From a checkpoint of a small transformer trained on Wikipedia: capped logits, 907M tokens.
Each number is 500 + 40 x the weight over its row's rms, rounded and kept within 0 to 999. Layers, rows and columns count from 0. Numbers have three digits each. The size before them is the row's rms in percent of the matrix's.

# layer 5 MLP up, 3072x768, rms 0.0382, rows 2552-2588, columns 384-575
096:542576455527452435472470458527446499467521452483471522527540499482494485494474514478498549552533529477467512456479490479526459509474530484570470465517434473540613486518497555498502517495521466489475597471476384454543488541518504494562424466489448556440479468454577459489485419473542447492534508517584416498501531446571472544471525456471466433547507507525534484462553547399456566589484490604518499542513454502480549460471531519543530561568552472527443427549422509554553536462505443458474470558474467545518539478488535450499510493484448496601553547495442475518536515491524489509
105:485524494467517516499487459550567481509484555480428406507501502491497479474475538458501400592440450474502518482437490443510531481511524512457539482531523496430562482478511547530464474475460432508519527522569500477459483487484516485428508470530546455519464513500465527522413519438442451461476469579466498576494507523478437534500501537454531549480558452417449473514543464523479519533555515593570439461548398465530411503442512500504446539506545520516548597518506546511521472547533488470478543454478536487481538532511461415436549543528472451530560553549488449434528498483501419496
106:499513496552509505582467481440475500543468452512503559523536514518529525550525497468459479480498553542472563467466538495405528501448552512562527475556465534504404497472528502498576499469539530528436491494542475563459502503541524547508521429551520536468508513558555513469439492491529537554527544482556480538486543503538548558604415499451494461532468477498467539423466448481538502429496468468632610459466553458489529484432558520516472477526544587546457534465532433427507458467519429461487458491575414488497544516521518516472489494496457561537523546466499546550517513416531465465
082:461492430567456527515477390535482464506494467517528531545455465450521467521532606490530493568502554518530508476503498389464509495520536523495514527517551516485450575464451434517558503471446562504484393561477533477426494549528487460483451476488438446502450503503467463486514471536554495467478504504451540520505493550520528530531466491497549462507452454459457498482545568448517468480453474466470489536521480481447488513445482472447525461512606443512512497482468460497574562471526411526457425513442411463482577443442564516510536510525469434593514623481482490524535463474552487549
101:479502525463539541482521551512527495483419559510520521525522481499510506525495471508446523478521442417502427507441446514492477536478499452486484490519456530457484440485534528528508478478498416475457463477456440603499470532471534501474474516505521469519525468552508523498436403533464519521527398410507464509543578516479472459482467492463524536514462483502470486593507517474464504580471477564528513528542502550516535464502475500517522504524509540483485485487579470419463510496545498492496523456538482485456456582553478491576500487552466521542539515502494484498503543505581510461
095:482514494496531548562522532488572484498468442562505496449436591520437443532486525468477503483443447525514451534431484431407482533504522416551518472476493493481489494556436475531526498578498542513541462458533482453482457497512501474497487457474511483492553514531522499511491545446498550486461568504556523520505531452505512446508503466575546448603447458560487549556448511548460610515528616532504498504505454527474485483539574455550512487547446451524444547519610502453428565506500453514493499494498541468522497491478474527492583513442505459445531524513514440559519518497549484482
103:492530498449463388424531464505528505483482507502491492418554499484474504509466448500485506466554497510493527508521441468535512483463458457451544493527494480507451516567512520474500460443521485525512467596493557538509446512487516436535509556476501518493453479527511494502504526484520558530484520535528498566508529475486448462482485516519411535502494533466527524463523535496588480487405426544500513491482506503483563491503500541499470414453466486472379584478495495542456495483499530562513411459490521576518502506529554508500539559504423535430542571525532512525512410487466545488
092:496515481462422572529541491536600533548481492457580494539460522507508546581503513434581459465482451512391519500504522507489504462443532521461443514491518528566556540495470434485526450492502484518518557485507478470526485477447509576502486438482470489484482584497483485577532464518496527444486444561374578443463509478511512497482519437528487552504600481439543489563538500587548574402509503480427494483533442454516521484523541463575445498472459468511494502550464481450430471479537528471489472528499464488574509540462489409543461489466536490474505549526364598486465483419572415520
098:467451506534525495476462558544512504495531472502540522498473460554532450472451436484501507505505490533531524550516472484545441485524499470530457447516478493451515522432490479509569500525483407457524459474481519473485570479419522550477518514408480508539499504499517421493457520434489490467517539494443561459540467418495556473514529489489494458563519500432484506483458477532573468539486512528521524506546449437528516497488580490496514487548537447440579432507520516514437592489482520510509518522483459454523521489499553442528484475494488487465508433472469421458465486518476484503
097:454471467539492522540447481471504479527454510496474462497448495522472468575551545483521535441550513536503531499487500546470560467496500502539521478515472526464504501452418556445530526526538487519425512462554460490445492503459449531574485465536546510515537475523489523458491413561500428443537502508442466387447458428552512478449475441485478534542518459400497548540449531497560480510447526542437512436493504468506540502495578521463536494420493483506514436509499494521458482477507515497509507595526453520496533448525493564551441516483540494568513467527518497468476495510524477505
099:466465451496418395502523446518490570541452537394397488488493474524542526502540531450518580492634477517530530535564483473421465459493495478492489555535510410510547438555362524483519497534473534417539564544526494464442519471512455538484496480452493542482529544500488511531394527490477547472501503489494576556604581462582465468532480509430439498489485525497547481433516485558475501455511482516525490488473502385523507493482573483470446432437488494549515432456488505483508565500452434488495524494501457531451487569496502571482480507558428518535512487451503473541443576507605545458
094:492522537503478516473496489448535444501499546520480497520477499521501491471516469491476465449488540434419510455497492561478435564574532492421477469507453437489554524518483508457452465423454533549452563508493514581539412469466463512640535531463532582518461485518493447504525490496486529474498494514477490544494492544464457475505559440533494500482467474455514522519451513493434498527470455495500434545522457488513583501409463540485466586445532555485455526487550438547517489536548558560498502552524518485465547513639531500522522489459439479467521491443412532494508388528532444449
110:507504486490502459503509441547503528534486555452510523505549455512559434542481565492466529454527550511558489491463525432457524480405509522572515520557501453488489562498536517501479471482501457458517524441438525543435434517466512531483445472485503575456495489507463564460494451460518513514467546450535506553508532463610501523467564441552482427458519507521469456507493501419511538508543511535447452452509545503490522415498564465549479556494472535506607566497531547517523516500496529496428523495493531467494546455562510475457478548489492453451525510423497439470466454430438434485
097:535506509506559445585478519523420489561546536511547468470480497511466490499531558539479443489499528544549489509564473494532468408533516556411473478507497547549468531517527474557551526476404492489489530423582519528515464513521518497476554407487514550498511559490473474543479508530489494529444517489407418533538479443434501527492554494456569482534522431505467493484422485483490520562479492503490521522522452487525459506473474517530505517433467483461515482465522530518478486485510565515446453501510497489434509555495421484498506491526563457582503523525437495526473539468550493463
100:512484461541511498518542550551473505483474511492520521428482464576501472480521547500533509455461503475453471596489495503502410464451473471538486458520565523506453492552481474494576471449521527487479473528533504547556504508411450490445398511470483483486526500456452492489445496440550523531510445477427438454482451488460479567616539514478533575524519534401461459524521434521552556536478478501552472487528494468491480442434573520513436469536480476509425463523554540498459476496472488499506510494452538478545538509609482521539449530498491428595524511467548471514447446522534475505
108:547483443499467466484524431538527528505488510577467482499507562584423490515475522506486559512467515525522525514493433460532439480492594527609478439460561532542496473466525484438484396450443548572497563542504511501467523489484484410461530481521499491488453379526576501491503511459511463464475504520500535542508516395600512536471481517487545498561506481451512507491538459488523518520447525585564482552510444491459523419485511457490484581406477549560515549504474573547513499449447505533482501545505461492494514492542556480497452491474503508580494507510447505535463434483529468480
105:473548575552488492503469445507459495492500442523423571455515528508457497524471449505477475476439468568450573531534436473455505433524508462512452470520464446476568503545521453463496452539496488543553543528500495497411456547504482522527466512446528459483523431552490410492519465535464549505502509456502537531543518558480480624534511519484479456509426501518485485503465496509514516446513586559547555546474476534508479510452492524520469467470478472525426478458518480398462551494455470527542467563568513533480545478561515459475500486563511419542489512531460522524505438526508527466
097:483501491432442495585432546517496529443496511410507494480448490499487475492504576501508512541494491496415467447456442458575536512496511552477482523464541498509470483512432568481583479510477479493476518478543485498515506505532459489486441489458480436469523509585540546468401482478488496567535480533458477451475475460496482469583519535490475458441578479481482486427481489474441501529500518453496453507550471492549518502467538465494542523521514496570536522500574525538423553487560472478469448535384464535502532554468493523430548431557552524540528565474485520491453541466486560461
104:497443514526462491502474505479417544568468572548465553514508500500540417522484466486485515452451568497494454486452528489496500507444438498471487550494531475446554492460472530541501494453502507436542500597455528549423525511471509450462500525488530469465521505500479581510567420511503494516504493477478516453487497484435482444500516475477551511452506515495488481487516474493542511485487534520537501463463525511505511447523535499468425530432547443553555486535546502516540431494459468461560545557529486548521506555473480514497437570463523467484510487475468508437529475491549433517
096:530463493530489529457514488502551507615367490527489505562452535497519430510537519485405445438467485530522491484581456413476504558527484453551457438470505453484514487500529545537485517481466474397449456505422549496561558487425487406509471400457539488452482591553450471597441417449466505513497538461496497489450496532485517546492511535535471513471481462369511467583437493471491495519436458512533496509576451484574510453512574496509543458430497522516547461516573536482507535533534543482569482579512519531528469528519508504538517461443470438515503502505472541507527490521525527531
109:495481478536434410453449539466436462456385526519448532464477502458548473553481503450496481477485530486582490518567477441524523543435478501578433494467551459446467476522494519529491527510548468536532528463539563472417503565516521462480583520465466462486501499537535492552541463456492527503501479512472532503475503524530471511575494466510523463521448539492424429413487528464541513508541502567476515604473458498555540517483550451475520460520481427500489504475522481464479479363522519540567508503496496471547505593441482480572486520530467531525480448415514587544507476458514484560
095:440532527567532485467486488530549547504444596460488548524441544514529486481554498479561540467520501503578431459525444502460545558542491499436453524478524529504491484546503507527496521441532495492532552534497514434476466531527496506446520422544551495478467544484566472525549501519478466478470549495378558494533510498453454527517535467501489483487478542464537481475458494475482561589553573442545523532525528533531534467476482561488413468512504482550536508569494517465508453469430488553538459549520538507506547549515564476516509514526571477439493479485406506520493493518420507451
107:442477515508557552500553484546485545525466473534481508505538491464472528585500472477547488518512510508403464475529488476456511554452513467501505453512444449498529447384496525514479495514478476491570567524536444430479543536509519562455467512517524540503505519594502535443496440527486541524522484527451516548544517520523532564524476515477434528531487513552474487455495540459517518485501472572465520491479463468586541543478513419555504511474494543480528462428449497476521505432536522534516571476519474529500487490552544475578540520449470556487537448524535497493511543492456457564
104:450468487533497545483521517541467604497521420523518485534449520476585490505459520419478519493520520562479526448535469506439504536470502430481566474499511419466470510545437522566496537505502536487503491557490476502473451550570496510556479487409518500475465558478532484505521539525568484499498515473504528540562482510511567511533515539459458476465468523397324384502462468513559561498534512491495449532506537548534564503455469515491498516467471425503474490486473513499508505525484529551535432531559492467505508474397563476539475553518491517486547553477496503596502457521502504480
114:409548542442474497501474419538416440536442541468410464444469503522450545496470506446473505427463512546489512544532515484448481439390535531492464454501453419494554536469544531478542505499533486525462461480477434505510489475517492522478540450545485469511470523494585529417421466497485519549581449497475510573495526493568423636524505518464464465464439467429539468445503479431543503457515523547514528471530485493463457475497481521526474519477489527560537507485519541450467496540535515469458449501555558519494528518517602408519508518513410495503511480496513559514542488514477481456
094:492498451553492507465472432458469531465442535459465613552528490429528528514441492485469543454428479637425498508537452449469475501447493560486452488437508455498487497472456517538558478494523487442562493568482529489507479557480535456415505470429573472510485449464542510414507513514486519587460513487512509415504548528461519496527460520460492408472525516485519516472377463538554514449559467465499518554518557539480554450558512506518496397466499538549507479508484494453537458452511536556552482437531481531462526487561526457536482534501511521440457491472477557522629531474466556509
105:438458489491531466475586502421509434526492473553523481508414484483535440594441490442527457436567480459433479558467592448444523518429465447471501456445517508404470513452552513482593472514490499460539467574529490518483510550504510518500478498443495406499513571564454527469523447475510619528527589469465579534526490505517468531518535470495481512508503474519482521555519512487499555422518527495515457497492504461502511547391546531416470464513540495573451520498475531480496489465460494548495452569511507497574534493544525507476520592581511500516529441473531588393425438475541526458
102:550495489471461489481447494469492444458498472484475495535544504462530481522464567494533472542508484481461469473524454510518480474483554424466460508491482446539529478478502445435509478531415491533499538469501495493485489572415499549515526527498545573513506510602447509505482567497465531565499445471473499546532490511472523476479529472511483519561496490447437480494490523518501487551526511485466569501584483513584476466505525545543555479511499515515486471418530507537486557489457503488529541519512485447513501557477618519483525518489532447528520505428472501517470433549498500527
103:502455414498531538437564489510522461501499503504549499510519496471455547464542436390557494524523450480431452500465514433422455517521500497528522421570492502490530518470403497500488458529510443516478478479485505509424528546530564494596541517462555512469462528515460492466509422469469509531514436510515532493572509407505509539488510463497535495491465494492488518481481498452435488526424483481469532528486450502562495506456548505538466570434537501512442505459534493504496558478425485500502481541427505462478528510482503525490479520467470501428508542538459503552488486485550570502
099:491561514510519497537537510462505507519485479491473464516432440441460524502445483483506520491486570515506473514580501511502466464475566480546494479416553516483573503497479515537497482428425551468481480481482484522479494512466460426526489553448527494519479507512517449486488484497519501471458547467467501477499570523482493540511599460528489442524510523508499457507497443432507490467551538514506539476514509429525560509506508454525437512448491446548459553452534493513493516485444523456526539512561487502519492506481481465498505454561559514519467412517525535530466360529491466452
105:506521531512466445516473503504459483419433510480547502499559468421417505546470527488409575464543460530489549521544491413471443430520483463517529432509521490576539485480488515430522473495488569510513542521493483503489482468449522431547500557554453535421432497466529541475489534510482543476543471524547524498470484492556480537507453404521452544492502461461495480512496482468511506493526493569451437582505463457459533527512550456542410492463528543473520509484526531523472540512423528507508492542470473504594457492464523429551539510546480451501508506466520506519520535529486415503
112:537509497453446507554461443526445546533590488496534550481496562413493476498447489453529490496465515540444524506525495476510431550572474584471476468534545436516560521486420507529554476524467534499436526544577545438554450496467504531456440527437539493516494554521532530505534501585496455477474524521514502477523500474528509492512526500456477482455497482516467455479481539432641492488479534543452459527502552367535529504479483536490495490480505509494467494460484601549570594507524586534501465495480484408454486530479551510505515598480482529556550472507386514489471460436577515545
108:484470507495444506553474479592535502541468513495438450607544500515464491497448519439469536535454475523499471519434523466488473459491495471473516504511590501498436523541533432567556444441469493540521533504512503503557479487530559489515534502452509493488495480534517472458469545487525530480487554494562544533523447542529464533500612404463433488459510509553523466408397565514526514454508487502550523548476457527529521518506524491560475468513517551482426477544594589469555504493550502477546506448526437444455534485577551513482471477515523582483536569537515476539530463495511480538
101:519462535489444495586478524495499412573488547452424440521495547480470509498502544482485500526459522543492547462473510503464534555488526559537527454508561534573540461491507519489493561492481546529519497474525536507479463450504468495509509391448570449478497488485544484507463541459438515485464453594463482518527463503444475555498494484486499496501489427437405453475471565471476423500514536537479472513502515407522520488533515459421491544473491469507452574511471513442523477483548491515487504508491493554436476527421478555546488543486538517559495476545523571517510507475463453529
095:485461546543480453494538514510543518538557460472528492458504555582510467517525558522530485503502484474549514522542505480540454521459453471497473513482497547484498537446457523406517547512446509479485492557550494522533537533438450548551411485496536564499492480523516600605503461529472419403490487519479511477577578490487536507504499557483456429565486501536509520470540589536502550512490467486477522539524501461540463513528515521543487525444504486524428451494447435462483494475480443469479438351342380572480526517549499462551495475520440511509490503434454511514421515466499518512
088:490569484418515521458518491468472454614560543530521524464453493473465484462510451518519541471552449508484480539483451514504469552505464451552497527532457423485476451462539521491509515468527500435524569546505464464431501541462530432514502536512576462512516503552551542476463530461509534502437478512478484499536534492490478556553464504494423486472461495585470454483508556452472489480502477573526472505526532517552437500438446480521491426491544472493492444437518485512540488535520505486530560484525465508503535496496551444531495482506523563457478464476534527499520512540491447401
103:487492481468541437468504463493525515540521537462560493533463463507486478531432504440505569450571492491500548441506503505502486509457494478474509453508497495501487508493502467516503545532511448478443564544515530531524425610467474505443499398500461432502519471569514522501506519483476581608582470500459488471470502452496383515481543494535434537427563490519548520466539483493515532441524578512470560509502460471536540474379576484542549434526470438635525499488538440489402501430570468513428510520487500544523529552582458512523440468452439523561497533493540490462506482484582565609
# layer 5 MLP down (transposed), 3072x768, rms 0.0355, rows 2552-2587, columns 384-575
089:471512553406497503458500556518467434507523505501472476397485535513479468505418519524489502555519545527509527460481489497511449491502490499529477485510587543482545508414494471488555442518516505476479423547520508479392479473411502547570487470425548479479499564524487493590513494512514465489491456521472513491535479516457530463465454458480510445480538549510495533437453422494515512495509454456442452507532507445538459582500565522499575424533483528436486547456520527467492513456511497472474483480510519549486473465532414533501465537390455492489529473562504480497391483549497479483
116:503535524475493561499483496498499505485565524483484442526556501417479497418508470541473513461451457472508484481419513555517476530460545473548549442451493583525493476490543536514529507544455424465534517453576473477456517535529560472518535459434477548534466539495476545483535501457481553491523541508460571579531437495472499481556478553463523449510497456514478475505499456508421469556528494460509507502500482494486506585469482466503511472474550483541488593517531480510483528518500509441492394495509493460463494555527504576513438491507514421556505544551496470449548466519556437581
117:498486526501460517521519479540508605521514485414417444458549529502476507521456465502467520468481520516510475546512540502446448507526456537521588471495533505530503578505527459554508535490638586420485467454544488503480501507513550479500480461504503445441507514591523545484454452525573551545517556491496503522464495559504568458509538484507488472497506509521517539373516512475509505547469456489511502467451509526522544453461501464429547503545570495476524537477591509495500534442513553480482586522479426584559547442498491543482507483460468517476555529553465530463502454445476471500
081:629479568398567456502498539400560490492463506494575482511525419520460486460538467504477437429511479547479540498475452511489529511478576456503469517438482503434532486467572520510463453558512467515519583500534449466430524444469531527530465528492525513455511493499462577490525559429440530555546502536573481448500526463463457493500526498459493503510491481452486454527455466439528524500454577491533534444520497539554524503506472454519520537520418544556467487530548505470508474589491520565492547513542575462439506517442432498475468482469463532409490442469477489523466532547463553461
100:469532469528525492421500445487555526576467499522569397547503535437503398526481537526523458464513439483460516526535497496485500463429460504544512433462481518447477505503455541544482509570481513491493492508578453500481478549428502473457456456481555437409524409556537473469520463442474480485464505535474580444463447503464544528532486493560520473517495526561460563505544429419471421466544547496438434510431447537453524453459505509582477463481521434531517543536470509443449544489525520534531529434489567495500482434523509503470531536459542463540506554516490457477576496554540502473
096:457502517480511460535490488502476499529508486520621551499520472574445505534471419470534496587492443520501494467476537536474559491483535492492479531562420494569499530516523501549562556516517530482471486541459471513535458460404472516501467470518507547418532521519485476462493512471465453450488516536416487509503531542512497487536492474523514516504572452474474502480500505445542581525475585493507418545509516504503515492582405407498477542491511459427512511485549497431506494505520541556457463491511544482483550483596539558477519571556508491504575560444519477421557484509537449521
099:502479515527497505526511434568506451505531474525495517455497604531519510452475538464471513582540419501487514434513572492463504508479535436437494487458527489501470464472481562473564521460496580514429469476489498505463479513533584516507551414448564549523454505517507502497473456555480497528476432476551496459501477529563546494522486517506436520506504501454454445539476556511458510534438475536452421410500482475519496439630449509449519472447559518513537490514541545495470479512506479499508491378552470479490492488537494503530486565522499525451483467528494531536501511505529443491
095:494556569497543541490442489508505426533513498442463482510508507448517508558450491576515432520527577497544488523488495494486491527494507468483515554484477490483524502500529486542461532464554509511455506512462573549424531456545545427491468580546524469492505491489512559487512455490528527507496501550541425542489600565556477553477447559499498448533540541503507461419538456515447427521502493511432460534579575573470486459526490453526518535535543495585443535510472488540567453567474498470556507525516426562485414447510491511466506568499463486468519530501513468596509527520523494533
099:497553536549517506492585535472480532512518480510490485531545535408545545484491539529426511438514470453458487514458490469448493508528543499503476543529506543511481544543495545551501498494521545499519490545474479423463482525461530543518495534539415503494520434487535530594459522466541515512480496512485559442507472503444577486473521489540576555522456471495489494515448526516563515447470467543509515546488540479470476435540397478492525520468505519469471530561444473384464526392481425571481535497451485502541561484462469500475488526512496527537425536418455519473547540487549489502
097:478488529504466452414541470504537499485462503469472455522491470516570447494471512544461444579549527503526444472552515546512478510500477451464493537470447531438478501497484532500504483465503524507464539484492523450505528515553546438479494435492508471505497477465495471473519486526494401482489506521510450529468569488445439520561568513446484544470492533477463515436428570495448415582510500517517476484531513547588560472444483511441465415493459531525571518510492416485595442465534535541459479478509506535442510529474493500493450503476527517494532559479495557483511550448509519511
094:539431501496574527546463460475501540589536455553528567434549484530459525525434486426538451549463476537472519532549492489530569442513550448525552476523491527479574514440493520484508478435476552474513501513529474502560535553503499451536447517579537507504506456571406537460503464500549525481484486548573486470480462495474493465487556535508499540525543443492515524508507525474459424475448502496501512512527503549444530532453427479468468521441467497586487550496510521507462504448499540543547525532502500465564436440504464476532514508539500518561337508478523524511459447513463434494
096:530466501511524544515456493480532508498506508496480495459532458498512539461548534451441477517555467489504464483438533472413500472434558523533503514530564453494490495442460460492472541468535370486487517493563424483461507472549486466440459508495501443489432497489492512439481440458497542513480546544496475487540532510499490530475496464507539482501443458569463520466522446446493427476562504471485501478570506519515535528532524393493456539507549555528538527527534479518491458481504497495447514531575483507525498531465559468431453474483417427479412508494563487587508581406575444543
102:488547460550491518397531488486490485475577473521525443551501473518463506465503469516522572465449492546531491522440479401529516519485467503515531464446460516495502511532561506440579501493583478410463527501494441520502517516484519477541510470534461504489496485513481581561540445516470543471606507492513463402512531532550461446476524448441508537465488562545449513555488492496534423463498466520446496528539490566454525432571537554472505476511491517536447531482492466502466577511463517477468556515451544527515466442507438493495501457475450430488520521463608530552513463517438477483
101:532524458521431523502571473454556469520454463400472463533553503496572433391474490444491435523546518448484522510473521552505470485506514411455521482446487475493482516530484451532490486455526555534439443455498477463473500484445451492611503503544521478498517433561492511483441504537492499517561501489460485432575488475470461465489478544488577567597561476437585508533541456525575511449568514543532497480460466480472493506459501535423473455461550525492429513505478455438580402428530526544439454456447527525515559518543482497522445483483529501537469488501489519513488474529520521519
093:515530524553529505567417513535479537497495531475434572495490548423531558443475469493404523550449521533453481543495537485461523456478464533521518485517530493485433442578474456493482550493478483489571496529534522519561473534498486517561483448522424535562517459425489532567523576532570417448494566579498439429483552498488461513527503482500518529402547529483532441494404457461549444503515492482455435422529540507528485428513491505465511520525500537492520506523467489493477505550452484466520577519533528500553459498545501477514534508500577459468490625525554491528481525500449469482
108:454506481488517518527453525475488555491503526471463499445481459478535511498486533489481454506482499556479495499460438543340476528456476571442488446528435483435527495452583450532542437526499481554456538490563468499522560457446527532486482425522545485511431473528499523464478515496502428506525472473529577514581498528495488504416480485512542473458465579543546526515485484568510480441498509481545508563489468510492548509461455492548596502535456487465450479474487457510472515508516545456432478531493476445514559531448500573502467492566515523536489565477438487521488532542511519440
097:551607491545458511465459530559516510441437527471495447583418491480537475558546520527493600568496519486462452592484548479542451573554467508479523535516529487493416435517547452548462494434437510509528515477483428615535575509505526484464449488524473505435542556471509539525449503537435465521469499456471487550497512514506536460502472487558414595486558517504501472511544513480446422549497527481562468483460587587467471398510470481427497513502491447545522476493509517457472492515499502480515545529458494547442538481484519512517519510490535543509434514448525567510526489505528450480
101:481408434500533483481549464485588505512455510388455470540510450522458508493450512523442492502456485501483471531483441503466545579503504540496489476436544527493531450572509549499527547526491528443522581469472448479502530468532468512524513479539481436526439464522556514517436567474502567602535488522487483546543594529491495479559470508520527416457501477545464487537488506498486501533528486461533473445458506499522525557549541529464462501533501507538549479569510512524548450493482489501414465458451509529565530449522546514461499536541493427459540531527529513492454502515543465499
100:506501514486469436437448473506501468523493484523510460460586475523526482511523524521463504484507447480496493530494505514548471513522458484481540505505486472578470470531508479499557489532395480467501487469498414456459436547545534526469496370513497498551518576470479521505522598453543522444451426482540507501499462474508536509525512617411462549467427449506525543452505491444468511476504449470458458480498535491467521478546452523518606501450518442524514478501558553493509518535447530546513451556511542513536530503433443536579476540557463507477487482570480474501486500471510493454
102:464451513491455478573526472527469426499500493475504505462483512461529485483482476471513438505531468467506490533492564528465520512506518485490510528594444454505566513503534514499525500520492473508499514479518517528504602519539513531575409474448575536466556483460461611523550510378469480510455467454524479517458492490498550423530456446475508471528470418452479516459534455497480480529452529452482578480576488605550472576513542485484498484554542523473529473529549542527543500543447543439559493452408503507486514471502524587478518505531486549492517457457454528456494435462439433524
106:502427518554474514549457499534453534552547472538494486503423386463542498560500444594556512513583526483503531557504560514562413508513499483484438470541564523489499557478502508539441440471466487487564472508526475511518538462437500486497515502503509503515489464487545505508485499530528437513571451549517536503568452589552506518447524450402400414529428420541490537504568557477514536479466490471517412501529551514452480498499415550491538493424487495543488550522495552496500499527463472495459458500551430530453536487524525504454470477447530589502568534502448532570476513441472505593
093:538488513464476454528495544496514496500494482446511514488527486550507518531480523521588457520484528544456514520414467487553474500453489494562509521485452464452457468553472562535495480503472492486504499466478550483483575467489494529587540478544489545494571545504383471475528506450475479516508419499522484524548459468524495552449447528458447453556501467495546470475494517498525510477449521483496471414536524473518512554449453544452539463554459478505458589560475492526509500516553498458509547481490481513426458499478467492529486499437503518502524566583491414526514430464538482528
102:504461462559484471473485348478529521567546425505528536419490457511523530460558510499468468548481544502508544389474478510530451494507489470428495517542470511487434458473490477515448446495571522515453473513483527587552503468438525516530462507503469409515534473444508488565473495533498533460400587495545456529552457463482480508494496479463533516410512491479541494465514588501425466557514501514504488457497536482474498503508563522455558470420544527522505452488532475515438505544520491502490517482526475461484535435505498544480498466532475552550559559440535530441508450473556430539
104:493445569458536525488490447513469583452401515505512570536500442503471577484444583529448492537493462475537494455468467450520464508526511474475587517501543459465511538514513484404429501496554542425562469492504468521491428456459509472541541522456535569462464522501478510556457508518551478492514515526547547570486490563516478504539443442446504448481488520459477551528512527535441515554506509594482510545547512429460521534483498509507491585495400466494532446484509594480542462514533519472519551518525471510492569520562472541472558555450454464491479470520457547451464492571493532533
101:524554435557502525493547545503512533484523491446495492538531404449517515457536459490507552518556512553510469535538511565595487515546501561553458415526531423523524443485512491489547485502532445545467474448433498541487506514542516463504464474490445596535437488478510448550533545495430484496564521474477510547566517450542436537473576470516480478493416514467417553467489575573483349457533445491462412545465548550562506517527487532459479507480535538500537528507526497504486503503532444504519443556517535548515491567511476462578522454481472457475375498482574523535507448508477547506
094:494484501466562478432579485528540473501461465425462445475533431506470472465495497484495528476492564423493564523502508474472455430505487515452517481513516486527509489539514549427539495577490493484526551436456559601508494437482545466505464461530545470548446501496493479556497505476542495519546485454493515442505435559558494524537482431483490585504453480476480485463576512522481433475527495562514491464556471526517526502518532479464483495496518558506506552480524534410470551453478491413422488501521472533503519496491440582520509597541501462526405598501440505517510550618461500567
113:480446411472489496546509453492547518509472458505479439474528469509473507511539457460514476494515522521438497545577501507534497419483495516549524449467495484599488496498526497552500512452524399477433489521510474498434514474523544508508498551463503534443453581504499602511469512523497579495493524540432495565545499506481585516514400534458466520416584465540474455557541511531496417459484496542503559483570476456565568534500526520517524462474455514505583511497504461446541492519543573497522446505503482543480494521553457521488411440461502483544486512490500514516487555477438524456
111:488486534546527537464526406501467549461414470418557534479415522510435516473509501577580432443423508522460534460524476507489437561495513476485511517504503507517490491478458477508549447545447534483506551523480540504463493533466454446441498503469486507558563560489491496593498568468475479522470530517518485557476447472531581515498539566470478537500520492466521534519561512536437462518546439481525515504539557517558442571576494539544495456442444525496546511489484476541503531483470478477453515499484573538577527483510424561480492547525581514451585457498486458488460534533511500556
105:537393529490503562431457497506441509469541474446505532537452502580450545586479619503551583513456529550438532551415463487499544543455554507489460498515520480439458467534549488478510437497489561567535506530445533515476510431516402569503438556535508570526485485466492453531507543534448470526521479551424468593448511521511521523531498559522484460494448478488462515545467446432494506519548525510502505467478542494496449453478587478561517501480481490505505475479454431472487447487484454460526471547544496521481588548528516455450497496471481505493551440553468525500504534533553505470
093:477513498474434551503511491490502510555555507552552578568516474537492500507471444498518428488488492499526510428432525521494519487481484473508477531431514566510494560451460494483547505495468559530440500454509505482412515480485508486484473453493514515522479498481484455529501531501520527519514435515438564462537470501493490489499474512474512494490451492451558533496444485531531460558566486438493589494444456506478498541574489512517551510476463495452557481461516472481485523444467453524513473470465504574524483537503488558508528516485528475527310564511505511474511508503535473515
102:436517574444446536495504506490486469543450436472547526535460535466503536446490548546582528471428506593461493579487551474436511484534481496515497470444422485503504453444448527463568452509499542497533513476528495403582494478581516456413547492483432485516477492479424548452476458459444471495516468450476438576469447480542504466474494533498495541542516493489483460514533453488525494456459480511525518493450604554468541477487573555480526537436497519539498390553500478487401474540537531554532518500517523485437545454538556401576529522428451543497471539491469522493500476558494562556
105:516485446546430485555573591506432478540521482479553445474477496479526511427516480483505486509509568497533502473460538497496533543507564444446487506519501552460484497464515488480450486518512434493511499476506525532469488530501467533486467406500451460536502445494525429579484494549467481457538543512554494444490518471523362499590443504557504421471497550491493465511559526529528455511541593564518514401533482555534475511503432510506500538468438443482479401512495525503477506561501519502473486519598464514452467441565449551466466431470568480560514581458481418484448464541507488515
113:527481500490577528463548524501536487507519484466459520501467527537499451472471492487504434469510512510469405446519486508484450453527513537492504489499437527486462484556513488515485517541508473575457447467448455453492489538457579498511544487537497507608482468458569498502516477499522528488389582519512504556475429470490480475576528628516547490458474455477477494433554524540516498489484487478499432506472447527511533428592524490525505449484486488533526472569574547494495522489396476460465498508547620555529498485624482503518489543511449555506588467518489479545529509485473489442
103:515432434497446501449489524523545494544507454530523498519490546449467497547460431460529516468547554493479470523478577416588542494494576505589480504528449511465570475491485488541526457546508553522499544479540480507497531522471546496535437487532482466528543581503484487583508444470527452469553476514477462434520474446503529465486497465500496531472556513520460511506415533487516521599427609453469456454504539470470511482489503427497455580447490488459577583494541495535495466515460550506461519464488558421550533500504491509505515507521485469439555538550536498494544450554530462602
095:448482506553552492505479583494491511533538543514465432483488514446505514448492458489407470545421521508452546528403557526468529494468417481463487483493492465541518428550450462485527461440489472511524468516523498492558504445477551427498518512491469483472461584481541501487474545490507482517488496482541458433567599504445506507479470451487446461507468486522498428484399455591498515482496483508523491475486557577505437458425456496480486513556464496547558486544495489490498466610570502466464525500476510492523576478474518489532452516471551478468246556452502497452516470495490557456
091:575434546427528404443526556494469514610547447510474451530520490495527454512538463574444501440499533483543455499480438495553596470495476475467515540550427420462549565479484558471505469531528519475505470506537512493471497519565473568524490555460453437468552435499550428502513539448459540497527510448535494528545479526422561513514558537492439491542518442498582462530461491572532526569533506523482480491462499461504505526543491499507580470489454512465430520477446463451478482421466502556495531427503499501485437527451450574529485540497480445564553526486496506473385484485461598508